Part of a small language model's weights.
Size: width 64, 2 heads of 32, MLP 256 GELU, vocabulary 8192, 1.23M parameters.
Architecture: LayerNorm before each block, learned positions, no biases in attention or MLP, tied embeddings.
Each number is 128 + 32 x the weight over its row's rms, rounded and kept within 0 to 255. Layers, rows and columns count from 0. Numbers have three digits each. The size before them is the row's rms in percent of the matrix's.

# down: layer 4 MLP down (transposed), 256x64, rms 0.248, rows 104-150, columns 0-63
# up: layer 4 MLP up, 256x64, rms 0.188, rows 105-150, columns 0-63
down104 105:132131112102126160143129136125102100136129104188156074112161120079150117184065121148117112159138154156117134146147076164067118151213111121147102122152049175110123134111117191120118084180077112
up105 091:093122173129152110150116157134090120121100091127135149101172189138100193145109162106162084114107166098108072087174151130130147119086150148146122177090206091065138107145118118178131177098164096
down105 081:162099094114173075113092170123140123094144133174107161152213148144188107139074157128148098111178157118155134078057105157126105089157143130087143169143106169137101120145097079115125151078124158
up106 120:100155168138121208115072136125118126120116125140190080135106146163099162148057161132137139110182089166150149112059127147141085080150136119115139145185159161072127108094127150055128142144132098
down106 133:154188109103164089093095129137168213051157100136059107120169113122159107114168079144097108099128139097122142135116149110148161129183130149139158126139110042160102123153132097166103166121125151
up107 100:153163131141147156098138140051140155051155103138162108141145138121132168108141142090076133072136132064117108073148078100110154119212145137118133173160114143107174156129119164189079138109126109
down107 087:137093128209139101102166064158122094115097140135144094213179108121182114137110150132149143163142065130156136113112151142095089072080106106115139130121146077155128069139178168148115104132157156
up108 100:118122154164089113154133089146125055111115089177163189178067192167137179146148149131116065181093172135116102108128107109169108104118106118103118089152143121150141139139123089101155077180140100
down108 093:084158110154100150125138112128133129145095151105141135140161097151167057140168129155142125095128176106162162138121022181067120099115098110138178132154128162064098098120143146133055173116134106
up109 116:140097154091128152126068094085120087107161173156176101171190114142101079157149090117096161124165112149099149123087125102140108162114112139161153117146102067144160143188142088209140138110100078
down109 112:111135105166166142059148130122131122145148113094139074108098146135122153178107097162120157166143162187157107141095158099122216180149118133112156140075109143107103127071067140070124122092173088
up110 111:153110144140132061087104135067130112127152148142183146120163131127093148070126137130107161157183140174105034150136161127166090061117106068142104158130137087137181159154150118111110138146152084
down110 115:124086137149140125076196121091153155140151158093087190101210134110101146111137088132134116124110142096125109196139125091199111111109140111163158155080057119109064142144099111129144119133139177
up111 081:102170097093067096153148149106129168161128080178124122121140141132087092104125099101112143212131066132108108093173100159119095132123100134133239095114120142115153133136162147142125101127161068
down111 080:119143110137149200103103122132112154121119121174120130127067127089162141185153134098154168130118107154147129065134087147152148108114142101088080197114156028117121199116122153086157170144099134
up112 099:081152106100104134155114112166126136122113191113188076121116147148149193162130156102174124108137116085112115141140109071129095169116107146159183132153072083108078133160206190105131133119097093
down112 092:105153084204114165109086170165165133161085128077176152117093139175157146145115116126142111075165124087124168089124105137104140075115136196150118142164183131108137134150119098058112147088156095
up113 097:093129163088101165079143040116095101064135164152109152119126142151122163188130110154093135130158115159092097110162143161188098206175128162162121163118109094140129126120119096127145081124085093
down113 111:184100122124122120123114126180122120099149187080078108125153081126147157172111103155062168166200141145115104112071132128120169068151062105135062153105163142128110130184154119133155142149124145
up114 153:177146144204149136090112101117140167176157094117102131096173077134114149073113099095100122126132111149098128134184201167103106171153119209122137132159145082111107124140124137119135074078094166
down114 147:123108146176084160145104125131119139142130124080171117093129189151094186151132177181134083127092161170092075080105125095072149088142165172126109173146088063111087154168115140130104104110144150
up115 099:085086135172075109161089183155197144084129153115162114142109105152100134112093074150097080147108121179116158105131089097133160109193161103117140144153149120133120143162105059132187117090170145
down115 098:129157129139108155080179133186164143088115125144065123070084188104149196174134162082137137100137113184122091119103169119133138125089186075086108153130110091131089136123092153186134123132135122
up116 088:145146108127183136160119103097165155132062137094157110161154140167158158121085153125174122073171117140102078074123112142188169111106110102135123127084113084091115087173135164164139148087067071
down116 085:126130095132120074133109098115133146180113109105154083119075119167106085181165149133120124133136114185122104109179160160090157150135139213107084082169105104109181085112138146165125077131174073
up117 104:138109157098107052147163109157128070070158159081148187148137121158088097187129197145090126097102168159126117145128083168137137103108141082123153088120089129156149104165141164147090135078120095
down117 110:145098128175143168119108163084138099164118087140143098136130139129135134093122043149154146172118127159131107125112198052173067118165063157094122157112154122114132137105102115087142121172110204
up118 070:153148179126074131060126103117131135147135192131127147130133067099094122191107084159107089099180209087147131152131110125104162118197094112122156198170157108131089095129113128118120120109119138
down118 086:152147130124111157117139086124142095129143163140150134096077121076093120167113134140155105127152143131205189118118158067139138094191114049080060120133127101133168141160082147128179109170114177
up119 106:092098172066133106113147132104088141109072104144124144139086123152140112102143082160143112134112180117153155137127147141087183111197143157151176066117191118129159104044145171120150165169127099
down119 097:092080124117115110121191071136133118137135081133064103098085135166117142150167115167133126135151067172089104061111085169115142160203185141145119089126152113106137136117108152159175163163122165
up120 103:143147127094131144186161160142090101094104161122099115151075137107092172118146158186083102089135152118143108177102148091140128063139151181108064102165116069104185134171094102111170165142104136
down120 105:143086113104145117165089113154083148136174139130132129110141091109100117139118195086130150182116134118095101143100137113097185101153219148141150118090122067154181149099158151125131104099195058
up121 099:100152120100092139110166100061169150104150087198106150103152101172103164167102132137065155155167077157158136105095150098109130139153106219171111143135102124093116120152152179115140073118126124
down121 106:126147135161099147094132112117150180162144142156133111137115127117183130157147055136134091084174165135140136144125096111110106194119130078180106172074067175053105143124063137123133172161107093
up122 133:133146140141144158123113138163125200118094175145150144095082121122124056073159059179133062109126093176095125121121191104198109119131128147141157139122125093099191154097100151121153131166109107
down122 135:106050162143133120128125132160092155143122138097091085094136187091076111134121123241126077136138150147095137071133169167096107079158120125119139155104144085180108195151139135120129128140123132
up123 110:089067154126101164155074153068143169098175104173155121106148100140109169132122138149153107118120068156135151089091154142146114101171161140112131118207137032106145143096131139188141114146114134
down123 092:132171128107141152107176081099130128105147141109086134164201107131168104168135142122182129111097141121140148108106143058044129168119120141163150115110081126154120226063099151132122139118087142
up124 090:136121117107061132146105108062138113071110136142147144112145151128125131121098149157092100137217184178075137118165171098106186117159103093139184111141156163134105158157121138041127126096138137
down124 103:137162173077171141147139064164096120098161107102108141106151130116107133143194170134127160097065157098126140127093118083194124100145141071161060164102137142121138152152129129195074137133095095
up125 088:151135122095131097171118168122096121110095210160149117167150163085119144113113108144126135119097176164078069187134160154058127095153152120158176134106154151085135144120137123090143160134052073
down125 092:142095166110108122127121147151197121036156145170097115140198135141188140087130121126109095085089150090168163104049127117141157063123140123117123171133124111075135148093104143171139136159115104
up126 102:112157130152152102121127149164135124128129114182136167136136073100155046119062093134057110104153149160162145107085173113187158130134086149128176088192107163157116079114080129093099147116131123
down126 094:101077137183108091028106135146106127154183110153126147112172135155129135148141170050173120165158069102164093116125127173055117140170130116120145140128157103129106126106129099112091118114183127
up127 085:153188154149122142099165112070164219168159169109092200136097127115116100154119121085090157064139125118103110129084104127130161102086095193150136137121112116140097115144145142130134164136093065
down127 084:145129079142172077182138146113143149179121122137096142129097084136166130048129135151125084138115094142183111082143112135179112136093148166106138114125096131125182161112085140160211115109166059
up128 083:173117134165184131114141129141123174153131098108126189104129069091061118092135130119099124085057080148102116143159129167115121174100122158120146127170109105087107047126146147157191147086159153
down128 083:133104117124150196173130158105133112095084128153167099087103104138165079144132159072093157119146168134140163157077103079124082144163142070101130109123121147077211168097094163142126165159146095
up129 095:121074080091137129136145145162167137111143096088108123141108133163107160161154212088130134066141085157134143073158156107155176135116147083128103113169136104130127109186075157160144173048140127
down129 081:168150116121095107128145161123146165163120131153135119140144172100072158082118111089094054168142134113104057095204137205095173101130129114114144052143104150138139124132158103140145079114166142
up130 098:084099117145104129133144115131152071090153159150164098183132092162121127168036067135166175149134131116126144172166145173100082145147103078122124128166139150106114084099081147119135149060174128
down130 082:128171120102110121087103119107132140094099168189129160114099175103134204131150152148107105115141127073087107128183154090145144117215143077111131114117121082136173154126119098176095067156131180
up131 076:106170123151107153148118129138117137097168118152185142174193155129098145141085123113127159121110153182080080161104156108121143168123115075189156097110114106110173040112092109130121055125122179
down131 081:138150142111127198126092132182141126115156066173142107138131144039118166171151174091186115137115117147138106136113142079141137126154133077109095114107153114095197159083076107123114086182097134
up132 094:135125142051122155080106085129136086124111126171094088186162146137099166181130129082122086101157175141126159117103162109114121131197113097082141146139187083109189160099172148127119111118179113
down132 111:146123137145130124165138152118128168084143136172141056157075116123109187090147154113153145164139129123145105077064162121110100098122189124111112124102120133106098125133133074137097236196129097
up133 083:104130089167163150147151113105131134178153113126143162109172147139101128146159147127127181099153124151057148099097162131076144109138088173117104121073067125135128059147184130138113169134126026
down133 085:118137112112154168123112169130105130167084114095025119166135124120181200131158083120148163145164104134123139165108177147178087082133095124122120091120093146131157178125173076111153098124081096
up134 083:090152089093135102125095095151161147100109094130119143195134114177137145125087113134136128172141129115085082117136105155151092126130147161094146143097216153170122076191174137085113068087160181
down134 084:134136114146157143158126130176171121159106144127106097090087101086144179135135148093125150157117154186161066152107123072077115144101090163130027173097134095124144178130100164131099113171083141
up135 088:070129139119172121109109127166123147165129158156128141142064169135106096092117181218152086123100100096113164139080170117111161062135088100126174123088174116093187111111106170107119155111119113
down135 077:069087079109120134127123106144101109160173177118104125092176200137111101089111161186077113131116108149053129142132103171109169174082101132165156132112172076105136142125123108181148128150129172
up136 110:175093110068199155108101103102079108156133117111129177101104125128131159130147143116087157100132204117065096168106137142106121187105066140139096152130099120103183142180104180152116172141133128
down136 106:095164142187077089154149188158162156098129172145105106164096119167090111132115177108160082175125056145141177112128086090142120085180125127140155134121111105151058170112130098144136078126127110
up137 105:099115099146080104124107167185102151158062154131180095165118062126104105085083124129151067146175109195154121155183130147121110101152112126103172136140166167081111128110179088115151096133108115
down137 100:095161152093150115196094183159127097107126127150128119130104150130169184097122060175166106154106160125102100170106128128150117140074111091172191133098143159176086105098136132064071163132115119
up138 088:130183171132124124080139149094111113168145102215138185125106154168152106128173142111045107089113127176105166121115114126103128115091140084128122142139121145084145139156101130059107199089087112
down138 092:112121108105069103121159118073087178140087174150111140186093107087136128161140113152165137162084133170092121144111141156098122084134146101103116096094164097109151157155168075093172100155210172
up139 104:129159094153180131105094140153179182130148155154170101137176090134158116139094172134094089029179133125139102117077131116150122139141103111139115112169087073118181057130120145078129120124145160
down139 095:122172109187144123149153129139162145143132128164116106142088079087079114076153116156117170132114142150079087176166088121075162086053189169107099107165104139117179172090119134132129135105138079
up140 095:102116110113111134092162125146104119167101076167100194108156146170070114111149116179196090137154090184144102164161172161167132151141113076110094121133195150101126105126133113128077112075126088
down140 097:086164159155131104092177106088121114098171103084135151118122076124119137163125102157123198112157101170147135114137135184120099143085123083151063174123151140112095095060214150091152128134133101
up141 073:093152092153155164163163108102117117112106200126156115153127094127128049168116143135093106125199180111149109146123118163140152142142116084075144134120089117086140082176127087141166172062092089
down141 079:139129163146152153133075098130155123127124159084120138061088122071121113194135175158152086144139190095173120136115136147114168138171101100135125134102080055107176138152063120093188096139139122
up142 065:151109169130084080089115102147099122118100177204127090239093105162091121126091114098124107120125169086182118161125096143132185114157131110134133137134169109175109134142112130128127096101178084
down142 076:146052162103149055109113076117150133171117115145111109112123129147131166148098100099125152196109141178131183067120145168149120121135161108169136134102130148142097164110126029117120104183163145
up143 096:107171153136134130147125163146107152118103134102170170114074187139081112152062174168119054128125070140131131078131163147139125175089158099081156129152146083099156081152136147147132070092174113
down143 100:180092125136134100165141165145106120111159091188125077216164094160051130079086118136141138114078162109188149107152114095108125102180152126111127129129138115162043120148148141113122111114119152
up144 114:152175138131117104101094071136109138128083163181153155119136135100104143122137097119147139115115166081130105133155200071131173094047117210126165141118175089101134119203124138115138165117104156
down144 121:110178182141087106078103172132123078181163108155161179149163127123167069132149076090131153095169099191107181135131131159129130107139111109072125120112144156118166090095111142072133150074149137
up145 079:083141145141110126147139127180097085081099153139173052189111109151068145119137127120177103145094156086189148140114166086126124107164151113134070157158120096126157114171119152145181097064108143
down145 087:129126149163171160120121086190111180093089136139124130162154143078074160083111175124116125129108203107176132143112100130123131078154148114133114148087160079094128121147134082088191119196080115
up146 091:076099145144091127095072121166145143175186108126134171073109111140119103164111097098108134156142088132136116128169156121067139156156162127151214090129143124126103113171107051117101128066175138
down146 090:132176126109100173112146074115096152080140156159059103156171103083141092123130145148167162081146089133107119130099083106145095088103139107193091105122137107152167156142160215159163128154105162
up147 101:109112113169145100131121194157157120114069144187149088160183113128152175079106082131149119142126150155146151139105186119105083124167093144120214111133091149108081148066090117123164089135122100
down147 088:146143165104114096104166157146097134103100096114098138127210143135197086103077111126166117110165087092151199169128173159136112167107102101114141128124137118156119121108089219103152139079097110
up148 099:154133165130075137114075110144066054099172127151191184089201129105104146134197129119105115119108148118098128144142155089083181139173134137186157112141131112129167089093144129136121123105113095
down148 115:140176134149167053132100178132122153155127157083099112119127123147156068144157110123098123093131114091158149140151121111216093118094123128108178169133101106102091139156153164133125069043164094
up149 116:125148167146158096099122088099167120101195090142127115074104098126102176185152132083138159117139090156118117147086142135148165123135161126111160097160052124130181105132149231134079135104149115
down149 107:149143104110121177162059078177115100147164133101087130114156142102156128138142101071128096125098139104123121134141194091111157118036137128174150130191117117195101092120170131077154164144115136
up150 074:104089103064107113138063135105116136127099112198139082158199125129115118140102105161148125117161072103100096158143146114151101168158106137142190087166122161079160113107218126114117147148131093
down150 085:107159129171148109167112116115134133102118161104100124068126209151114150143097202056139112137126067138099099089163137118102110117116111121138136229175143151143070130073137148154127118153154142